Weights of a small GPT-style language model, trained from scratch on English Wikipedia.
Architecture: LayerNorm before each block, tied embeddings.
Training: a variant of Muon for these matrices, 664M tokens, 5068 steps.
Each number is 128 + 32 x the weight over its row's rms, rounded and kept within 0 to 255. Layers, rows and columns count from 0. Numbers have three digits each. The size before them is the row's rms in percent of the matrix's.

# down: layer 5 MLP down (transposed), 1280x320, rms 0.0629, rows 216-262, columns 0-63
# up: layer 5 MLP up, 1280x320, rms 0.121, rows 217-262, columns 0-63
down216 101:168100077129164097116103114113159125111100096164139196133098148118130103091134160209119115169149076066188133195145106112146048102131146174157176152161134132138128100135128122084141138078117124
up217 099:106104158148145113160179159091080124136140179093101176100134119139148159163089188080063084141159143104083161135165114147113142110091083151119087098116161139157093130120062140119103085124135137
down217 094:137075161099139123102126133145121108109141167141163105087073139109146093128202071146183156114205176161167046179091104138151091112129185084163117124057149143136153083108110122133135148112147109
up218 102:100060170143159091120137153120170130110087128094152120013112169145111112096124160148133165123111100146139200075107110102124086200069161123099116097134123199166124106160168132121181145121196099
down218 105:125116122092102165029136169136094180152173133117164133137098088167130143147118076111133094179086177150212121186108169136176116056109081139110107109195174113112064131103139148099117131104140122
up219 101:101130095168106115174076077108141111100073066143115120096203110164172106128163113142133134110187121112124165092174085169132122144110138155110165094159149121091127096087111128130119119178121127
down219 096:123069173118138061149106132171183067124195171134136132110103158113100138145113147137144179188075159172132079124101144052097104122149086136154115140111100208081080176147148122113103128116108115
up220 111:127161114114060147129120070142114145106105072081164106154182106178078094130108109096145143074108100140162124017177114178166161173124115156071135110135169139077185156106143133114131112153142118
down220 109:077131159135114137116113178123069192124121124138132129126124108156103149159113121189153113082163066155106093167116077147136136104083071120161150110048123128183203113139107135101155144130109117
up221 095:117157118120175065167114177151085093119108181148162172138164118109060135097118158083153169152120139089207125129142116122173167069150138100137130086187186118125119165105143114115135149182090159
down221 099:136115104173170151168137148137126125066092153138062079115133152098121094127126133137173158109083176110160143118140082148121157129129139190077138074140167174222143068191161121132145124166166109
up222 092:183125170137141153102120160147150098135091212176177093111067146063114131161124177070163108142116106161062133163175133135093136086147145160075091101107178137110067101143063129115149137147127112
down222 082:094130108107184074154127140151114111122068154117163103131148081125176064196043110146088130144136138098099105185132112092160096139128110124171123195132101116119102158128098127098148155145044150
up223 102:116088114171086208090106114101132156086191096132163130106170067152165093214111090141164167117136148158144082069061100086117106148148070163143156102161066165105116119106121142155153060167169130
down223 100:112160114131126117123170097130096134142096154137134112142133105119047081155166116118098111126118115133167142141135111157142169102113136154124132094117099168101114104172182122139174093120116096
up224 101:093141131212124154184104144113147152051180140141159156153143116178105067138067099114152136159121141177164113099139073135130120097176118133146144152114138108085085089102126153170125117160113099
down224 102:074154099126136119072157176137161101191112151136093138128150227106071180126140115084116176133118150092077084165172193094089147085150106149173114170078174122158113133084151137095113153169114167
up225 096:166154095125102077087078173122123142149140107074108086152180135159146159098113191108175111158154181151116101152130144083107114145140147148096192169049113054201101132182109085109145147118092113
down225 091:074135098120156120093089152170186122192130104158095151148113131123136139119114065137112132126114119162127075080128123208141137162122138108128117133106098198119168075065086191112115144137116173
up226 090:145166099099134155147095148184132103145128109118127171112139150087158123156125149188132174077102130066129163196124177123077190152131166157155142137127122132151095094146127130174142115115108139
down226 084:088096133133108174121104122045179152143138134114158139173128132141113108161142126125164148172145150155088049137182135161097142096127170068131124073099165139159114136125089144125134147175135121
up227 102:151189123138123106137159126144138077163072161174146129113163099091094164197075129137161152141073100178097113086183064076046115123123135139085105176089138151090082075097114105114068106143093139
down227 099:190130140164155132142130088085101106101099151119138085130110078148156142154108166179123198176121139193145136109138086197144172128109100119099190157191176128115121132091124140117132125093148059
up228 090:155131130130154137150103131122123126090147124101180133128113180080128116144130152183131145149173127078231037089094127105120108122152108143165230166103104155048108186142105168106102100096149100
down228 091:177205076146176110093099078128130144151125186150126156120166173176080145081188080074123121098137102142107083109165160189095135187158136139100126056143136111112148106053155109120072121213139141
up229 091:092165103132126186145092096151104124115111095105081121151158100104046108135113113124083109143156145101148120113144091111121170101123112090105158178092121099230155153117121130128127180102152155
down229 093:152100127138036086120117181144123125080139157141133152108116134180159157121144134097157180123127119167118124145080164105153112100131137138096073093118158146090135082153113161131102082078099143
up230 101:151139133150160144093172129148095138124188033075157119144173117117096126176116120133114131093154083150106121091127167093074224101084142125106131132107129101145126107146109136182136168110122189
down230 103:146127167064121040109101098109086126127141155178005128115142150150116128143174088097118113201165144132090160119136095164114170133110135120126115122128106133109167131107154139153141179130124118
up231 093:076188121169161195172111139154109130098096145122118093147162148096094084073182127157088134157103176119091129130063169148135138094091124120178090138114099085159107085115064096128118128082156109
down231 088:152096081102102162098119115129090101111135155154152113139128111115174157118154143140177140130196125091176196234143137143129170066120151123079150085112162155153119153175133092099145190173137113
up232 091:156100083079162118095133148132142091126151132140128159132125157083130154127111094100190163164122064084139096140165101101112164135153154155110133046082180163101129085112092134058124145115129074
down232 083:118127089071128105150137115135117132067125104163152156152125172159118122094103122147074165067116154075132142109176121106146082139083159084155128082124116124198143091115116155151100090130156095
up233 123:121146115137117122080123118057195087158139139118131142119151107108112152167115196115155106192095131100151131056113119169099121132168146188102130179144163122140084150143139132176161131163073106
down233 132:128103137180065133089108145110102110164158116131167104148084135108050136188052172104166113159115143126142122124086105130071140127134178178174142164140070083161044131110190167144115126134135112
up234 100:153138122106171165094153134145146172148102099136155072190130134081152114081181128130106111174144103103150161100154158122129102084137110156110204131122126100179145112109129150131198164088161129
down234 100:161097124143098070139081148116115106136135084144092194159255120141146171144118155106110125110063140129086092141166071192107127115156088119107113136151097101148120160169135107166089163168151107
up235 115:090107130163174138124146073096168120110151121148116185099131103163147074157157154149131114190098097128107113078150123114147187146124118137091113142103116131142209139077165125085129145091123133
down235 113:127151126124163147073091132078146157152171179188162138109165152103108099169100113133149144184178124114098129149134099160156142118113147157130106120145084167145069120158142076003116084093108112
up236 107:071148173115148203067116099194146200145086129095063110099110148135182165102187116137114117119125147126155139097154154171120141151095149134149160127070124127104119072160122152097141148181115144
down236 111:100102155177125137099102175154110112207166166098081105135087068172183098103138167156140091122136127108094116143090102139093118096164143104127167162187127091126113114094092116116150208147145137
up237 096:141130117144108107109136131079100120156190102132172111133165154115141166146108130164064103100121105121097186159123118110118151108099094122076094166111105122096089122131097128083071126085136108
down237 108:084146126084143097087122107158116174151102126144183104164120150101127135167105138138134117147116177151148171118098087164107125133114166113086187118106140136045150109183105185196063118166098184
up238 109:106157135051154148110185130181090154079117160146153099131101121133133158150152159139133170076087086101106163180145108116134130166103116128124112109127191132103116095157090134111074115152102143
down238 104:132068169173155116138133187110162120117133141093097121146148135119160152112037133109169152184084155112121113081149156139089108077092163121177146098080185087119130179163130138109123134121092147
up239 102:128166123208103117125080153136135138091165137137148199116130145219121126061098138139133139060079107163150122146118112112121178135107097107115104118235105106104200158117103109134155149115134180
down239 098:110134164068122089110129108095167142082090096108144064094199124144069113110139173135122127119196120138083155137134124135141096193146166123120144123223112194165154151142131079144115155103119048
up240 102:131073158166116131108103135165136176146115183125096086200095139109135124197102138137125145095114064153178115114142133130108149100150135126116134125071139138120132132117115129203136137083133099
down240 107:172098129116148122082149127136073136138185122118183112085125131150114131119133093157137118121113126163154156064093082178164099141118112105126161158110107172074185094124141186131147124137198095
up241 102:116142091124163133139098196119184161125137087165145126182084086107094175158092117100138096124063138112159133056194112123136089140148125146170110116090168141082147086136148173196086133161125125
down241 101:116074126147102080100123144165184119139138144116093092136140086199121139072118114156137144138114173110127153063120156145098072153135087152136093102083085153170127171054045110115109115113100101
up242 103:124115090146098127074141094160083124135060107141163220127149150136129104146120149153137170102056131196147104098144149160109110119057121126100178125117059101158110100166127169178151149075151158
down242 099:122150143078116170103156107140161174174114168130061113162086140144156202109135114087179119108112101137120080079096131096131156106082110098167068069049133144133123181080142056083096142082192099
up243 100:098084109150037107189065185111092149125152129120101116151110080117076135103159165118052124165136128072079149143162107127109115065113079150120165139125098152083100122102082109153155147070171111
down243 102:159181188098137114155199145133128115148143110113077197125104086131131093127111146088200120163134196165141132132165107165113079189121169167083186151124115156164074134135165132122116160108158064
up244 100:090129179121151150152116093166131142090102125081122108168119133092094112172124146064089136144195094164172176155102174117078080086142140081142172179129113160130127150162147102091180068130086108
down244 104:092028138150134142139098213105121178109126072123098049112147148091149113127122121074146098169141093153113117102121060194138219095144096145083131112169140107160143169116103142126192127100116153
up245 103:145082083098135146077165057135103177147112175169119103106093158126090131145143105062132140151193129120062112143162101108115173141198153085089094113122089150124135140113125089181064069153129144
down245 102:177122156145209122117131132129152112168043149103077105173118141093172118105112124117131137168128157167111146116162136142138091110132128111104196107120106074168176129129134112135111164117161109
up246 103:099107200169113163130148126132120134078160198100165145113118160152113120096153137145089103156155127127131088128096145165140122084155105119135162092067103163136158139112130138143138154098144101
down246 108:131094086094156130118120117068077168085073130083145181167151102084111192121097132085138130162103144098107109178139169172115097168185121136172099139120097131187116109119124140086070068096106144
up247 094:112107152167112163138090159092153143125163086155134078093149110111132142089188138137118144182121128130118121145177161154105113139127159097139111082119120123174116102077123126164189102103140096
down247 091:147170143128080188147136085105121100125082114107178129169142187168133161124103145101158093080102141127099133135087179111112134133132088107123105059159112084125118131092122088117145119159124166
up248 111:164149133139167166180052080110156171098120079114126174173189120120136068104109140141127121138114119150104138117102120163174113133129110090133110110141138092119129159118142094163197139157132178
down248 110:139144111115080123106089117119107195081145050130156108108105109083178088123109128098145155094100126128102135118090128171097123100148085143119088124208186126120052149127126131143094177147159178
up249 099:107081174154098134158178145116136125126184164139121130159112065110101087189142129134088094141192143098146120144120055122131143145099099148160119115069153157128132061124139155145134151154138196
down249 102:116124145137089107118108190136160103104102087064137159125103131068097133176124164150103116115111117077147074142128112121114185142080080122177140131103141135069135103155157139162143104070152121
up250 102:087137109143187125159074144061178137129114157124154105123112187124127112155135127051130108085142150119140211138117092092195134189108150117095116155092136083106113103108080151124162086162167174
down250 100:162102087101156094125161126122194141144102167087083169149104112123137129115121103129141122138180154118106135151144093180079142136116118058076166059057117179088148104108119118107120056137159133
up251 103:167090092112127078117117163115155072126109147093157138133110127182100131099108161085123193112150142152127095103147151131126101103077144132120105130093153129146140127138112121117130221157124144
down251 100:158084185163169103138131138094121117185107150130119088133096114113205097187126149073076137119152115114112087190127077108073080103103092169172221133108146051132126162156092141130156168170073116
up252 105:124177126121143165086176078151131151122104115174139132145165122087127130139159180107132071104171099125092130102153124106139077075114153135164162115102116168113131143173157137158125137163124087
down252 102:121166141117083077060121143087088131117172161200139134144089096109114060163150126175184086125167134157113099122177074121122092123125121088106112085138116129092138118144136102136155147141168149
up253 100:140121050152093160159140144139146090113186132155163126144118094109110051149152171107133083161093126120153124069164148127153175110112125127135154129152132174142131134150211110134126099112150089
down253 096:152157154135086047096131134101163111097139086155166104085075182093122128138080172128135124088193119121089118103094107128106142099097152109124134147255055102087195172109135146095117145099108087
up254 103:106156140159152181086104134044114138119113155115084133157171151144109104096138084140181065062085121184142089128220158135124134151134171142124127126124105078105089146184152123068085088168166135
down254 108:148137121083082120101090176091123111167158067098129146122083104110157111149118068169093131084132148106083084143110180134064176144126143105090120123143206121099089105135137130104146105130132122
up255 098:122105148141100063067082121151088127150086098155144143130114041133131130107141149147099142130193133097125143129194092148118099151040044090065102163192107096186089126108095131141113161035112134
down255 104:106105154137121142055110137156172103104152136158125149164118148127130174098125054124148190091093131104095126131205183106139129046109139166114075109197113152053125125145073096148140110170146143
up256 082:124070112125148114107088105144148181122114064100101070143180113159186100055112149135115100135138153146130093155125155102122161122124121187168126120199104204094139098045112118198145123131173177
down256 091:114155155089108118087162177130149119159160176117103097157098126107146191128116141154185142114143066111080151105079093181137159106129113139079149121094181091157114122251148137112167115110057142
up257 102:089133094103152158160143135169159083149185134182156094114105173095133112077166156095117137150172153161126105103122179145134095174117096152097115166146142116078110111089084084158173115139090143
down257 096:133099146124118127171118130122138147168176149126189098135140157159138023094126149109143090097169053126161127151127108139146131162138148077126117180184115084095112039126165106085174092177163158
up258 104:102139116145165113125190126088099050152148150158101125117093172090115173104132083141186071136105094162099171112156120136152127089118116110066059178122111183124114082168160133100127210092169166
down258 111:069094158142176109112119120125104114141195161117177079128128159090084130116107125109156134111167143143127131048214124166176085067114158093091083149113116109136101116152109183143171151097107120
up259 106:128151123119111117069123116114153117099168109102073120042070134164137108160152161082114157128137110178135119110133133135063125159112068110108144140115150118143114152108166114131115139133167090
down259 110:087160140121156159146136194141100083128141126118189231153111170124136183086139088142126100138098163135109089137127109103097079131109136121177160161105095132155178151100129130108163113164127193
up260 106:135129145108126123123147168089140077128111091120157085145087100136141135114108129108151121093152124205136137148122107071146102090079151094111120164150117152132132100130047146060084089129134159
down260 105:151148190185173066103137130094130202178089165142180228050168122127178156127112099138096110151139124111167113164077138152151048099115170166166112109105114096098159101048127083155153080072153115
up261 091:093093084123163082158153128159187107108170064145133119083131170084127117159109101089153130180165118113133150180108159120150164147178136147139143142194083157129137114165069107136131071173132111
down261 090:193067115188127191097110111151155110081084079159111109106108170140067137155156157157108085151159185157144121146125129133091168082145161089128173077090157137118136116098142123141127147113153141
up262 103:157132169085147145159157169127109181185142074102115047126076096129133173181145121114098077147109168118112111105120106140084093142085185124109139123123164126142160140045084128086090156192108092
down262 106:087091149066164110127078114092137120154191176087124113109167152162215109061117136151126127159129169109148132173137166112133130175158102095147165193016110126095118175117091116129181146080164150